Each number is 128 + 32 x the weight over its row's rms, rounded and kept within 0 to 255. Layers, rows and columns count from 0. The size above them is the row's rms in percent of the matrix's.

# layer 2 MLP down (transposed), 384x128, rms 0.333, rows 11-63, columns 64-127
size [ 85 113 100 110  91  91  94 106 112 115  91 109  93  92  82  93  84 103 109 106  81 106  89 103 104  96  98 106 100  99  98 100  94  95 101  90 102 108  91  96  88  97 102 145  97 127 111 109 105  94  99 103 153]
[[127 132 110  90 155 119 144 179  78 133 125 117 108 125  93  71 130 144 127 144 107 111 114 155 143 131 172 178  42 115 134 113 125 129 119 123 172 142 133 158 173 112 151 113 148  96  79 128 124 154 124 154 163 161  87  90  50 123 105 100 142 171 111 108]
 [128  88  84 142 199 125  91 115 100 182  85 117  78  80  90 154  98  79  70 117 114 125 117 102 103 131  96 123 144 152 109  91 118 104 138 127  89 116 170 133 165 113 144 129 115 107 142  81 131 164  92 141 180 125 154  79 131 141 165 158 132 127 119 168]
 [139  74 200 182 103 172 163 130 116 175  63 159 106 142 133 139  34  66 179 136 101 125 126  84 106  84 145 121  84 138 178 152 164 108 175 110 163 123 184 150 108  80 145 188 126 118 146  63 150 143 138  92 111  95 132 150 153 105 170  90 102 134 117 110]
 [170  80 130 188 145 101 144 136 123  51 128 167 125 163 126 152 109 173 144 111 172 148 121 131  89 139 141 178 192 126 110  87 164 133 117 154 149 136  70 122 127 116 144  76  36  54  81 134 101 113 153 172 158 137 143 131 170 143 171 144 137  97 134 167]
 [ 98 107 117 139  85 140 160 124 109 162 141 116  78 118 202 106 148 130 125 101 159 132 127 137 123 108 132 155  85 116 115  41  98 152 123 136 162 126 141 149 142  89  89 146 141 201 194 136 111 105 157 152 129  71 156 151 130  82 137  95 153 224  93 124]
 [108  26 121  81 137 184  91 162  78 116 180  89 122 182 136 136 134 145 155 161 195  72  80 129  79 143 127 121 115 145 129  91 118 120 148 165  87 136 124 155 137 118  74 132  98 125 147 107 125 111 171 155 156 107 192 153 112 171 189  77  95 114 135  98]
 [170 144 167 123 171 117 122 110 142 106 134 166 141 110  96  85 118  90 139 118 137 121 155 142 146 156 193  72  58 195 133 174  69 122 173 172 159 134 141 142 185 135 155 186 139  98 134  95 111 102 135 124  97  97 105 161 134  53 141 119 146 134 157 168]
 [147 130 158 163 100 146 108 134 101 174 140 171 127 156  72 120  71 148 127  62 157  83 131 111 160 141 110 162 122 120 157 132  78 107 121 105 164  81 148 146  73 164 120  91  90 156  92 157  68 128 110 113 151  80 119 121 106 176  97 183 123 143 125 117]
 [174 123 111 120 118 104 121  83 118 163 125 142  40  96 134  79 124 112  98 158 117 125 147  70 144 120 148 170 102 129 126 176 167 153 133 137 113 139 142 155 105 176 118  94 136 170 167  90 169  77 116 146 163 130 104 129  76 146 148 140 106 197 119 192]
 [110  71 161 156 156 131 108 109  77 141 128  80 110 139 145 133 134 137 107 112 154 128 113  94  59 114 156  85 115 112  82  88 143 156 105  50 133 157 128 157 119 133 134 119  71  83 175 166 132 107 100 142 138 160 112 105 140  78  64 154 153 189 150 151]
 [133 161 125 158 106 135 190 118 123 149 108 148  57 105 145 122  97 133  93 145 149 167 102 123 101 104 130 177 101  77 137 164  50 107 163  88  87  77 109 172 166 145 174  94 135 131  78 139 126  83 136 136 134 178 111 128  78 161 102 132 159 110 135 160]
 [135 178 152 125 138 184  97 146 145 116 154 118 120 152  89 109 102 156  82 129 129 207 114 159 161 153  43  92 184 116 153  89 180 135  76 169 151  86 121 109 121  90 131 124 123 175 120 136 117 143 162 137 123 133 167  96 169  78 149  92 140 134  90 115]
 [149 115 149  93  92 136 123 123 143 143 123 146 132 134 160  81 177 129 119 149  78  75 172 122 172 121 129 146 135 114 139 183 101 134 110 113 181 136  92 183 144  88 179  86 134 134 145 126  95 119 138  54 132  91 152 159  74 177 136 153 160  24 136 115]
 [134 102 123 170 179 159 118 128 190 158 167 133 141 167 132 135 106 154 150 127 156  96 122 169 206 105 205 117 134 134 115 120 149 111 168 105 154 116 108 146 128 137 152 116  86 137 143  66 152 108 133 165 131  92 148 178 135  87 178 109 102 110  97 105]
 [144 131  44  81 110  84 148 116 146 112 162 129  87 148 172 180 145 150 116 140  42 108 167 144 123 116 134 117 125  83  96 177 117 125 113 109 144 158 132 133 124 153 142 123 154  98 112 149 145 119  96 123 156  88 124 124 135 162 101 114  96 156 113  87]
 [ 97 165 151 130 151 210 190 155 148 138  69 123 137 133  57 166 100 118 144 145  96 149 126 144 127 113 137 120  94 107 112  57 209 104  83  89 114 100 122 120 103 156  92 131  80  94 111 131  68 142  84 141  81 114 134 130 129  98 126 157  83 184 146 131]
 [139 131 179 154 128  92  98 118 162  85 211 115 174 129 167  84 119  67 173 176 145 107 116 150 126 140 114 140 176 109 130 132 135 135 150 164 170 157 153  86 102 145 125 145 161 129  34  97 124 142 102 105  85 129 162 165  77 140 105  78 147  87 137 187]
 [116 136 213 124 153  86 157 112 122 147 126  61 138 164 200  85  82 193 108 128 123 121 126 125 173 126 119  85 147 119 152 142 140  86 111 132 114 135  66 124 118 176 135  63 159 153  51 137 161 115  96 177 168  55 162 158 145 106 124 175 101 144 135 177]
 [137 122  97  87 101 171 159  77 142 126 167 215  97 143 135 130 119 157 161  80 143  82 100 138 133 137 167 141 126 124 118  66 153 126 111 148 124 119 111  97  93 104 152 122  88 152 204  69 125 144 132 188 113 102 148 133 163 178 127 154 190 144 108 146]
 [131 157  91 123 166 115 157 122 179 150 115  96 106 108 188 149 119 156 128  64 133 141 103 118 127 188 123 160 105 121 187 149 116 119  91 113 196 106 155 167 136  82 112 136 151 107 108 123  54 107  64 107 172 120  75 143 138 119 133 144 107 116 109 188]
 [100 178 139  90 161 127 152 156 143 146 113  53 161 114 171 121 127  96  89 136  98 184 107 144  80 135  40 134 123  63  92 108 104 135 133 123 146 134  88 158 134 121 107 131  88 127 124 124 125 131 147 147 101 135 135  85 115 131 157 114 148 132 112 130]
 [133 144 183 117 110 118 118 110 167 146  35 148 138 121 152  88  57 126 178 130 104 162 114  89 102 156 127 187 143 161 145 127  75 172  71 130 132  77 145 148 146 153 129 141 145 103 109 139  79 104  63 111  99 102  93 106 118  92 144  80 140 105  96 167]
 [124 108 155 108 133 143 171  98 185 160  65 136 143 125 123 189 101  61 122 173 157 196 114 153 147  94 155 139 135  68 119 149  92 118 133  47 114 164 153 139 125  96 122 158  96 144  89 109  76  70  98 112  75 111  83 111 105 141 141 142 131 112 140 110]
 [109  87  59 149 186 144 113 103  80  92  90 155  83 112 185  97 160 155 118 100 139 128 168 121 143 109 140 115  89 132 114 133 118 114 158 118 172 167 154 134 154  87 118 165 167 141 102  95 125 170 165 170 171  66 168 157 190 159 157 112 135 129 101 137]
 [150 156 150 135 140  43 134 108 198 140  87 123  85 132 143 141 102 126 120 149 121  84 106  80 122 140 125 119 127 105 149 118 104 141 168 129 182  98 125 126 158 167 123 109 132 164  91 163 129 153 131 212  80 129  83 105  93  96 121 100 153 158  92 232]
 [ 82 106 104 119 140 155 103 108  90 119 180 101 106 100 116 160 138 147  68 114 165 212 143 148 109 171 113 127 153 131 100 115 166 114 110  55 109 108 121 154 136 129 128 105 148 105 135 156  88 127 186 178 124 101  73 123 121 145 120  75  85 185 116 145]
 [137 185 180 131 151 121 128 129 138 169 146 115  96 106  73 131 104 101 163 107 122 102  95 150 135  76 104 111 119 161 116  72 148 161 131 134 163 117  98  90  72 144  87 114  76 150 163 135  95 134 132 139  74 185 109 160 112  94  94  47  73 125 166 115]
 [161 182 126 121 167 103 149 140 117 186 176 108 174 177 120 118 107 109  78 148 156 144 106 181  98 202 118 146 143 105 119 132 164 145  84 136 195  97 119 156 133 158  87 100 126 166 189 146 106 152 120  92 188 114 111 119 149  93 129 141 128 120 145 179]
 [138 104 140 150 138 101 141 160 108 111 170  99 127 142 106 124 131 133  93 149 136 118 103 125  77 146 115 148  91  90 179 131 107 142 151  77 103 149 136 159 179  71 165 145 120 186 157 112 150 130 143 115 145 123 102  67 143 152 104 106 118 112 114 123]
 [159 162 167 155  96 161 138 105 137 149 122 161 110 142 110 124  59 150 167 138  76  59 141 132 165 140 148 122  72 123 173 179 159  88 100 129  77 185 106 142 173 172 104  77 136 102 160 111  98  92 111 187  98 101 158  76  76 161 109  95 119 162 132 125]
 [ 77 134  59 117 144 145 110  95  68 120 114 124 147 127 155  71 135 119 100 106 122 136 128 118 130 145 145 111 105  93 128 170 142 149  97  75 115  90 112 165 125 175  78 215 196 121  98 142 134 142 113 118 106  95  97 159 100 122  92 112 103 211 124 167]
 [112 152 184 143 113 103 139 117 122  98 157 119 126 135  98 136  98  42  90  85 181 143 126 110 150 215 165 146 141 183 138 131 148 113 190 147 176 107 139 125 149 158 152 180 133 111 128 100  84 149 162 122 118 114 116  74 134 121 148 105 160 117 129 145]
 [ 96 147 164 133 143 156  62  73 112  70 124 127  75 151  68 112 148 170  81 176 134 230  74 128 132 162 141 159 100 147 147 101 179 173  95 111  92 162 176 177 102 142 121 110 113 102 174  76 113 120 139 116  93 163 215 155 171  99 108 157 162 141 132 116]
 [107  92 102 178 220 145 121  90 161  44  84 121 102 135 158 156  88 176 140 144 100 167 143 113  70 130 130 153 134  60  96 106  62 101 126  81 135 147 120 119 128 152 134 117 136 126 122  87  94 135 162 107 134  67 179 126  82 145 108  41 144 130 158  89]
 [ 99 178 137 136 106 125 115 146 122 154 132 102 106 126 139 140 112 154 132 126  76 135 147  93 225 185 107 132  80  97 140 181 106 144 161  84  89 155 146 120 146 141 126  49 119  75 152 137  60 129  69  92 187 121 111  93 101 151  75 135 115 159 156 147]
 [ 87 160  94 100 151  56 139 117 107 192 187 120 111 129 142 106 123 152 197 127 146  95  47  97 154 109 140 106 146 144  99 185 115 129 185  35 137  89 140  77 124 123 137  90 167 163 104 100 128 150 109 112 127 181 141 112  94 132  99 147 150 166 123 161]
 [110 143  96 114  65 113  99 144 132 145 106 125 158 116  77  87  95 107 147 146  72 145 177 118 186 166 138  82 118 179 196 130 106 116  66 141 110 133 147 151  99 141 136 154 114  79 131  64 148 168 108  98 122 156 144 101 120 159 176 217 118  74 170  69]
 [139 158 121  89 108 116 171 120  95 178  90 151 146 111 130 151 154 104 130 119 151 148 146 106  66  93 125 110 121 179 108  75  86 131 115 155 101 164  93  81 163 138 169  83 160  64  80 132 157 133 141 125 114 131 179  87  61 102  82 107 101 184 110 167]
 [154  95 126 145 149 128 125 105 149 116 160 109 149 121 145 144 168 125 109  63 121 139  98 161  84 162  89 173 140 128 134 117 136 166 109 126 128 163 218 105 125  96 144 138 114 148 138 154  99 169 126  89 153 111 138 155  77 120 108  61 110 144 128 177]
 [145 162  85  73 125 131 147 116 146  72 104 229  73 123 108 112  79 166 106 104 121 153 147 108 159 133 127 145 173 162 153 140  97  86 110 152 184 136 113 120 149 115 169  62  93 100 172 145 166  93 170  90 132 117 113 169 184 154 109 140 112 106 148 162]
 [142 218 145  71 145 132 158 144 121 115  67 114 129 149  91 157  93  57 137 140 178  92 132 127 100 102  78  70  90 147 126 176 128 106 114 129 109 112 127 180 106 174 136 133 130 104 133 134  70 179 129 194 110 129 137  95 180 165 118 192 127 149 102 133]
 [141 127 109  84 147 117 134 155 128 153 134 128 116 171 128 109 150  76  45 125 139 125  85 102 139 152 111 143  94 130 161 113 113  91 131 140 144 143 197  97  91 168  71 193 137 115 160 121 142 112 160 107 116  60 144 165 163 159 128 140 131 151 128 158]
 [ 94  99  85 171  91 136 119  56 127 111 135 178  82 118 171 109  86 157  93 120  84 107 174 119 156 156 152 165  82 140 162 120 165 120 109 104  73 105 114 151 127 182 143 141 187 111 136 110 116 149 141 116 176  54 131 125 110 165 154 139 147 132  60 148]
 [141  97 120 126 128  98 120 155 153  90 130 137  92 166 181 107  61 121  81 164  81 124 141  96 164  86 154 104 139 154 124 151  69  77 166 151 145 162 185 141  61  88 129  93  78 128 100 202 195 115 119  89 102 138 132 139 110 137 134 128  96 107  86 109]
 [145 187  52 101 165 146 100 151  68 150  86 139 108 153 154 115  86 123 116 154 111 122 167  96 112  31 145 120  88 111 104 143 130 115  88 106 127 182  93 134 130  97  98 111 143 133 153  97  88 140 118 122 123 120 170 173 190 139 138 131 141 156 161  91]
 [ 89  90 143 153  68 143 120 125 148  85 145 114 122 120 141 121 116 122 139  77 126 134 125 126 130 113 167 155 168  51 126 107 119 135 133 112 104 147 137 157  99 145 121 156  88 125  93  85 137  85 142 124  62 105 121 121 130 206  91 193 108 133 116 103]
 [121 173 140 130 111 167 127  44 161  89 129 117 167 136 113 101 127 118 103 135 171 135 114 113 101 117 156 157  94 129  82  90 122 110 135 151 142 133 117 107 196 114  96 193 108 113 141  93 106 107 121 198 158 108 169 118  99 113 144 168  76  99 159 147]
 [ 82 125 100  87 143 125  92 125 164  65 133 151 137 160 158 144  96 209 115 125 141 118 160 112 113 135 174  56 173 127 138 149  99 188 110 148 108 133  92 149  92 100 153  94 103 129 124  81 131 176 111 143  82 131  96 129 149 196  78 131 121 112 132 162]
 [100 141  98  79 159 107 102 176 121 158  79  79 142 110 119 109 110 104 107 127 172 141 105 177 134 108 156 150  98 125 127 108 124 181 157 172 141 114 170 136 159 164 154 119 125  86 155  92 196 105 141 100 220 166 117  89 127 176 186 110 140 103 131 177]
 [106  87 153 118 127 166 116 117 108 135 132 111 154 111 130  80 135  81  72 119 137 147 132 103 141 157 118 138 107 158 130 135 155 101 186 161 171 149 145 127 134 143 112 146 145 182 167 162  64 144 131  81 156 146 175 162  93 146 150  90 100 103 119 130]
 [170 195 117  81 139 122  91 167 125 109  86  89 121 137 145 137 158  82  83 161 140  80  96 125 133 122 102 150 133 144 142 134 144 152 123 145 155 170 103 117 120 157 140  97 119  94  87  94 156 156 126 151 107 186 154 107 150 139 134 118 123 145 121 106]
 [ 85 172 156  63 108 157 163 161 171 147 137 134  59 116  88 101 125 190 152 125  76 147 136 179 214 117 102 102 111 127 121 148 121  90 138  78  92 166 151 151 143 242 150 117 106 109  78  68  90  80  53  96 122  97 116  89 115 141 119 155 143  94 178 124]
 [144 119  87  68 121 123 121 140 126  90  94 145 127  98 126 137 118  89 131 132  97 119 147 166 160 108 119  96 172 160 155 100 106 160 104 139 125  89 146 154 117 135  89  82  92 195 100 194  58 168 124 174 196  91 154 117 160 193 122 143 160  90 114 100]]
# layer 2 MLP up, 384x128, rms 0.277, rows 12-63, columns 64-127
size [108  98 101  97  94  93 109 104 102  94  96  98  99  92  98  99  99  96  96  88 104  88 102  98  93 102 102 101  99 101  98  95  97  99 100  95 103  97  97  93  97 103 117  98 105 105 103  98 103  96 103 158]
[[128  99  54 151 121 101 161 114 103 141 123 113 122 166 126 217 140 162 145 120  97  65 114 104 108 127 140 181 136 166 146 167 138 131 144 161 100  94 145 161 124  57 140 115  92 139  97  90  91 128 107 168 182 124 146  98 108 119 131 114 128 146 109 187]
 [ 69 110 125  80 134 112  85 108 160 159 125 146 104 141 139 100 106 137 130 157 172 158 146 119 140 156 113 161 154  84 164 117 162 117 150  94  86 118 117 126 124 127 171 136 142 118 163  26 132 128  77 152  88 171 114 105 142 118 165 171 137  97 103 105]
 [ 90 133 127 143 119 146 149 109  88  85 136 119 170  98 147 147  90 126 121  88 153 113  69 209 190 138 139 208 211 115 120 115 109 139 128 139 140  95 107 137 157  71 101 130 143  79 119  98 150 131 142 165 136 160  96  99 172 108  92 118 139 157 118 196]
 [142 145 101 186 165 133 121 105 140 112 141 175 117  65 155 174 162 155 188 184 151 145 150  90 164 161 124 123 137 117  92 152  98 117 131 173 135 116 116  41  98 123  87 158 156 137  83 101 118 134 110 158 158 194 131 126 150  91 150 129 136  76 112 146]
 [108  93  97 117 177 139  94 115 118  97 131 123 158 199 156 125 147 110 144 148 117 149 139  57 134 148 124  93 141 171 151 148 146 106  79 126 183 101 126 148 142 187 104 127  43 138 136 170 187 160 131 143  91 145 179 106 148 132  68 105  73 169 104  95]
 [146 121  93 200 108 116 161 208  85 147 111 119 127 121 168 127 163 107 144 110 123 122 146 132 141 136 138 133 133  93 140 116 115 156 121 160 187 105  79 125 104 116 111 107 171 127  77 153 138 152 168  53 103 138 157  88  73  67 105 167 153 131 103  80]
 [ 88 116 159 151 121 166 109 135 156 160 108 157 107 101  96 100  76 149 197 140 126  99 130 172 164 141 151 142 102 117 133 106 178 126 161  71  75 140 137 108  88 148 113 118 101 134 112 137  79 138 109 133  79  92 177 153 138 113 128 136 165 143 164 128]
 [107 148  85 162  85 158  93 126 129 113 112 157 114 106 129 121 146 110 129 140 146  85 211 163 148 152 116  72 157  63 140 134 162 142  87 108  92 114 173  88 103 180 101 168  90 119 153 129  89 126 140 123 152 142 173  92 127 156  80 137 105 102 102 114]
 [111  61  77 145 102 132 153 134  66  85 144 166  85 170  98  90 104  77 154 122 117 165 159 102 133 138 137 173 154 114 133 116 169 145 117 139  98  98 110  72 116 125 170  84 115 109 158 115  77  89 149 107 187 163 108 166 160 120 159 117 152 105  91 113]
 [160 185 197 202 118 146 134 164 165 102 145 118 184 105 169 109 143 160 118 109 159 125  99 104 125 150 112 122 140  93 115  84 143 166 120 148 124 113  94 132 107  84 146 156  95 109 132 160 144 146 163  95 181 137 145 155 164 110  74  94 133 157 248  73]
 [170  81  86 137 107 133 105 128 127 162 136 138 144 117 164 180  39 149 123 122  86  97 119 128  87 145 172 125  96  83 106 131 143 126 136 111 145 136  83 130 142  96 162  67 105 159 113  86 164 113 157 127 155 124 121 137 131 183 100 142 192  76  95 219]
 [135 135  67 140 154 132  98 171 111  76  54 107 105 210 123 156  95 130  95 161 124 138  91 129  84 106 102 176 102 133 137 108 180 112 102 119 158 149 109 155 107 100 178 123 112 139  95 115  75 145 105 107 134 140 132 127 133 119 142 141 127 160 120 122]
 [141 150 124 103 107 119 184 111 127 163 139 117  53 123 151  83  80 109 165  63  72 150 121 120 191 124 119 119 142 127 130 126 163 151  95 170 158 140 123 102 167 120  91 130 108 116 128 222 111 143 104 156 120  72 107 111  88 150 128 176 138  37 160 130]
 [108 155 205 131 128 146  82 110 116 138 107 109 176 109  78 153  80  99 142 115 154  89 129  92 108 165 108 161 108 113 135 126 131 103 154 183 155 145 104 136  60 104 121  90  83 101 111 121 182 176 135 188  58 167 153 151 144 107 127 171 184 124 122 194]
 [164 145  99  99  84 152 100 147 183 122 116  87 115 148  90 125 114  94 101 141 176 121 132 131 109 124 114 190 123  50 126 163 123 131 141 139 143 134 114 190 183 152 156 145 177 125 155 124 126 128  78 113 127 161 127 147 165 125  60 100 104 100 115 121]
 [129 143 103 130 150 136 168 163 147 145 112 115 112  58 142  74 125 129  86 139 157 188 186 173 144  65 134 125 156 108  88 133  94 140 132  76 109 102 188 123 135 102 163 114 121 110 131 123 122  93 150  78 137 114 198  62 167  89 140 134 138 136 144  87]
 [186 142  86 116 111 159 110 153 137 189 101 129 152  75 127  99 138 140 132 123  91 108 100 130 113  85 206 162 119 111  77 180 132 106 124 100 157  82 100 166 200 104 157 140  99 191 121 155 127 170 135  91 161  97  92 151 167  76 118 168 132 101 165  63]
 [142 126 143 139 105  94  94 174 107 109  99  79 173 128 180  95 127 114  38 149  85 143 129 101 121  92 126 108 173 168  77 173 165  99 119 157 142 146 167 119 151 139 152 108 136 114 103 224 113  78 120 103 116 135 109 113 150 120 121 116 154 116 135 136]
 [106 167  99 132 153  79 111 128  99 164 175 138 183  86 117 103  94 161 140 139 152 132  99 154 104 125 141 147 171 153 124 138 148 186 107 173 186  93 129 158 156 100 156 144 141  77 132 155 109 102 120 164 139 202 135 135  89 179 127 159 120 173  93 152]
 [ 76 115 171 131 126 128 188 126  95 114 113 133 144 102  68 107 119 141  99 162 140 139 152 110 196 165 150 118 123  83 108 151 121 118 105 131  41 123 131  77 131  82 148 112 124  98 109 148 162 102  98 157 205 129 134 135 133  92 130  99 112 122 102 150]
 [ 99 168 177 119 138 101 143 115  69 134 139 110 180 132 138 124 114  92 142 148  90 139 155 162 149 113 126  78  82 119 157 111 172 143  76 129 130 145 105 140 101 149 123 113 127 142  93 108 107 137 114 208 181 128 150  99  76 133  83 127  90 141 128 171]
 [ 91 159 136 132  69 109 133 151 108 134 154  72 126  80 147  69 117 138 140  77  74 123 131  89  79 151  90 106 123  97  67 100 155 106 109 159 142  78 140 122 134 139 124  94 150  91 170 142 161 151 159 150  85 167 111 146 132 153 135 151 149 182 121 113]
 [140  95  99 119 131  86 104 159 201  52 122 137 133  61 180 116  53 187 130 146 113 103 119 148 126 147 129 121 150 140  77 139 123  86 127 176  96 135 155 127 129  49  83 135 144 141 158 104 118 162 147  85 150 145 161 159 100 189 110 156 188 170 111  87]
 [123 171  77 142  95  97 178 174 147 131 190 122 126 131 145 114 128 115 148  99  90 103 107 141 116  84  94 161 101  90 161 114 150 153  77 114 141  74  69 158 176  88 153  91 100  65  97 112 155 143 175  79 162 129 110 172 132 168 116 138 168 116 102  97]
 [116  87 124 140 178 123 101 119  87 135 177 111  87 133 120 196  77 136 115 139  72 121 158 141 109 105 156 141 154 100 151 149 117 118  94 122 124 160 112 130  89 126 123  42  76 128 131  91 103 125 141 149 152 150 126  62 235 169 144 145  79 180 128 138]
 [114 136 165  92  97 173 101 105  95 150 166 112 124 150 167  75 107 107  97 176 145 130 172 127 109 165 173 191 182 157 149 112  93  96 150 118  81 178 178 118  98 134 139 164 106 125 107 143  55 157  69  86 180 128 148 106 173 131 113 117  76 180 162 144]
 [ 87 151 108  39  60 156 151 169 156  70 131 190  72 151 110  94 160 143  99 115  79 138 129  53 176 112 102 177 158 206 146 142 162 200  80 165 178 118 163 116 118 129 139  93 149 127 122 156 128 113 145 120  74 110 150 100 156 159 114  98 107 135 107 101]
 [215 124 193  65 116 131 146  99 117 149  81 115 124 115 184 116  99 156 123 155 113  95  98 174 119 138 159 122  72 160 107 118  96 100 158 145 145 112 138 101  98 125 148 171 133 109 139 103 157 128 104 113 181 165 120 131  80 200 154 129 118 136 109 153]
 [128 154  84 149 147 143  62 128  64  87 146 106 140 156 146 120 202 186  41 157 127 146 125 132 131 144 174 139 162  95 153  92 151 104 154 109 155 101 125 176 100 112 128 104 134 132 195 144 122 168 106 131 138  86 172  63 146 136 124 167 106 166 109  76]
 [152 172 134  53 185 129 161 155 118 139 125 160  54 135  71 140  82 147 105 150 113 172 126 123  88 110 103 122 150 134  46 105 142  78 155 174  76 119 112  85  76 153 149 129 133 147 132  96 115  97 149 155 128 163 118 127 210 130 181 107 131 126 107 125]
 [138 115 122 148  80 131 114 158 155 106 126 187 108 181 120 150 182 126 110 163 160 107  51 107 164  97  69  74 143 131 191 134 117 114  95 130 149 110  89 122  92 142 133 147 120 145  90 186 174 111 147 139  87 136 107 135 126 106 117 125 129 173 145 141]
 [115 116  85  97 102  89 190 133 113 104 153 175 119 101 111 149 209 193 111 105 139 156 141 117 145  79 114 129 142 124 106 125 130  99 108 175 110 145  64 131  98 102 170 151 153  72 190 122 164 114 147 149 112 121  82  93  74 112 185 134 153 168 163 134]
 [187 146 152  89  77  54 178 194 128 134 132  80 140 134 149 109 114 111 124 119 125 192 128  90 102 109  91 151 148 146 189 220 127 135 167 140 128 166 157 112 115 119 104 106 135 130 145 173 219  97 100 166 128 196 124 111 127  87 140 123 104 127 114  59]
 [128 130 100 120 141 159 103 104 145 120 140 156 194 116  63 126 124 169 124  86  89 101  70 116  81 148  99 152  85 166 110 128 172 131 135 172 137 117 106 168 150 148 190  77 141 122  95 139 206 126 138 182 164  89  86 128 132 144  53 132 158 124 199 133]
 [111 148 184 133 115 103 142 139 195 115 105  86 166 133 143 148 167 106 117 148 147 141 128 116 160 126 106 169 107 174 117 188 146 125  99 190 121 127 124 157 153 146 152 127 160  74 137  96 114  53 109  83 144 112 167 134 173 155  40 128 166  68  79 113]
 [138 119 114  89 114 128 103  81 144 130 186 175 187 121 192 133 146 156  75 182 152 124 177  69 111 153 159 174 140 125 146 132 182 128  59 146 171 147  87 119 130 124 107 133  89 114  95  87 169  96 152 110 134  78 112 139 146 102 217 140 108 178 147 134]
 [125 121 152  77 105 169 138 107 169 133 155 118 127 113 124 144  87  98 154 122 159 125 114 124 138 160 202 126 119  84 131 144 147  84  90  78  93 168 152  66 142 197 100  64  89 111  43 105 149  96 137 152 137 110 122 115 120 183 118 105  76 101 180 190]
 [102 110  94 152  74 160 145 142 121 211 149 176 118 142 170  88 122 133 134 144 125 117 162 155 129  70 108  99  99  88 135 144 146 158  72 116 156 104 106 139 144 209 127 126  60 131 159 132 133  96 129 100  75 127 123  81 173 127 152 124 152 111  78 117]
 [148 139 137 125 103 104 141 143  96 176 142 103 121 120 161 136 138 126 167 182  88  85 134 161  99 110 122  84 117 116 106 205 132 118  51 183 155 119 189 121  83  85 138 117 161 132 134 153 112 193 172 162 102  91 108 133 120  95 161 171 141 115 120 171]
 [124 161 125 100 114 152 169 199 188 100 123  91 123 113 183 116 161 164  99 124  90  92 128 116 161 158 125 157 150 112 137 105 151 138 113 106 115 115 110 107 136 124  70 137  86 113 122 130 104 110 110  60 124  87  96 124  67 132 113  64 143 138 165 115]
 [153 149  93 129 130 106 173 103 211  99 119  89  63 158 159 148 132 162 114 102 139 130 154  38 140 125 124 180 131 127 138  90 122 122 115 156 156 114 140 103  80 153 137 115 106 158 190 108 164  70 154 131 162 117 153  82 125 164  90 132  90  88 123  75]
 [172 224 150  69 113 115 140 119  74 203 149 167 167 178 107 143 115 162  64 154 193 112 170 120 122  57 111 163 131  82 123 167 127 134  78 129 128 132 133 135 118 120 148 126  77 119 140  75  96 189 120 141 140 141 153  96 134 111 170 119 118 175 126 131]
 [174 157 135 132 124  81 147 135 123  61 165  91 140 142 147 153 117 102  88 181 110 115 127 164 124 155 137 137 109 147  77 166 181  81 183 121 100 198  89 113 149 135  90 107 172  77 127 132 164  96  84 116 128 134 116  97 138 135 156  82 159  89 145 159]
 [133  52  23 123 115 140 148 156 157  91 114 107 115 124 144 135 106 152 123  69 102 144 158 174 162  70  49 104 100 126 165 125 163 168 159 106 118 164 126 144  86  80 124 136  70 118 104  80 123 114 163 129 167 140 133 111 156 126  79 135 100 114 125  70]
 [170 124  64 155 119 117 106 174  95  97 119 137 134 108 166 114  94 170 110 114  96 140 158 166 183  93 119  84 150 133 110 146 137  86 198  72 144 124 127  90  94 124  95 167  94 103  72 174 152 164  97 108 106 158 146 137 162 104 175  59 114 137 121  77]
 [122 107 125 165 153 130 139 114 177 141 129 161 168  73 128  85 177  81 181 156 136 154 111  96 130 126 177 130 156  87 133 127 150 114  87 160 129 174 208 165 171  52 122 134 111 161 103 182  94 146 136 116 110 102 181  51 172 135 116 127 147 131 135 107]
 [169 133  70 131 144 116 121 149  76 121 147  82 194 147 174 106 156 174 112 124 112 151 152 124 141 117 149 141 168 171 131  87 154 169 109 122 110  96 110 100 107 125  96 126  84 170 124  72 170 126 166 118 189 148 127 129  89 125 110 149 121 150 145 133]
 [159 118 141 132  87 160 137  93 109 190 133 146 115 158 148 116 132  96 130 139 120 102 107  89 151 198  67  95 175  97 133 131 113  88 122 156 122  75 174 150 103 180 106 133  89 123  57 111 107 202 116 117 154 129 125 108 117  95 130 161 122 162 174 162]
 [151 137 133  63  80 112  80 180 158 110 119 213 137 113 170 167 147 104 163 135 127  88 158 127 133 210 129  71 168  56 186 132 148  70 139 122  90 120 160 142 135 132 120 100 125 128 120 117 124 148 140 120  66  84  91 103 100 101 131 156 139 137 110 123]
 [ 56 118  85  91 123 178 159 172 128 127 157 136 132 126 107 192  79 121 170 103 126 157 128 113 128 123  97 164 145  86 129 131 143 126 126 141 152 101 145  70 102 149 119 158 204  97 186 125 142  96  82 138 139 182 153 105 133 134 144 141 173 173 105 125]
 [101 138 124 138  38 149 101 162 162 170 123 106 173  74  76  94 104 102 135 109 112 117 103 118 108  67 141  95 130 114 144 116 131 123 143 111 125 153 142 114 196 155 162 138  81 148 125  88 105 136  77 103 106 101 146 160 155 138 130 161 217 153 155 111]
 [137 138  76 116 134 109  86 124 147 126 150 123  65 114 172 144 161 130 187  94 125 122 168 140 200 147 160 122 160 120 151 132 140 167  79 149 143 147 150 124 139 100  66 109 197  96 101 134 138 161  80 127 166  72 141  97 154 137 128  78 177 126 125 103]]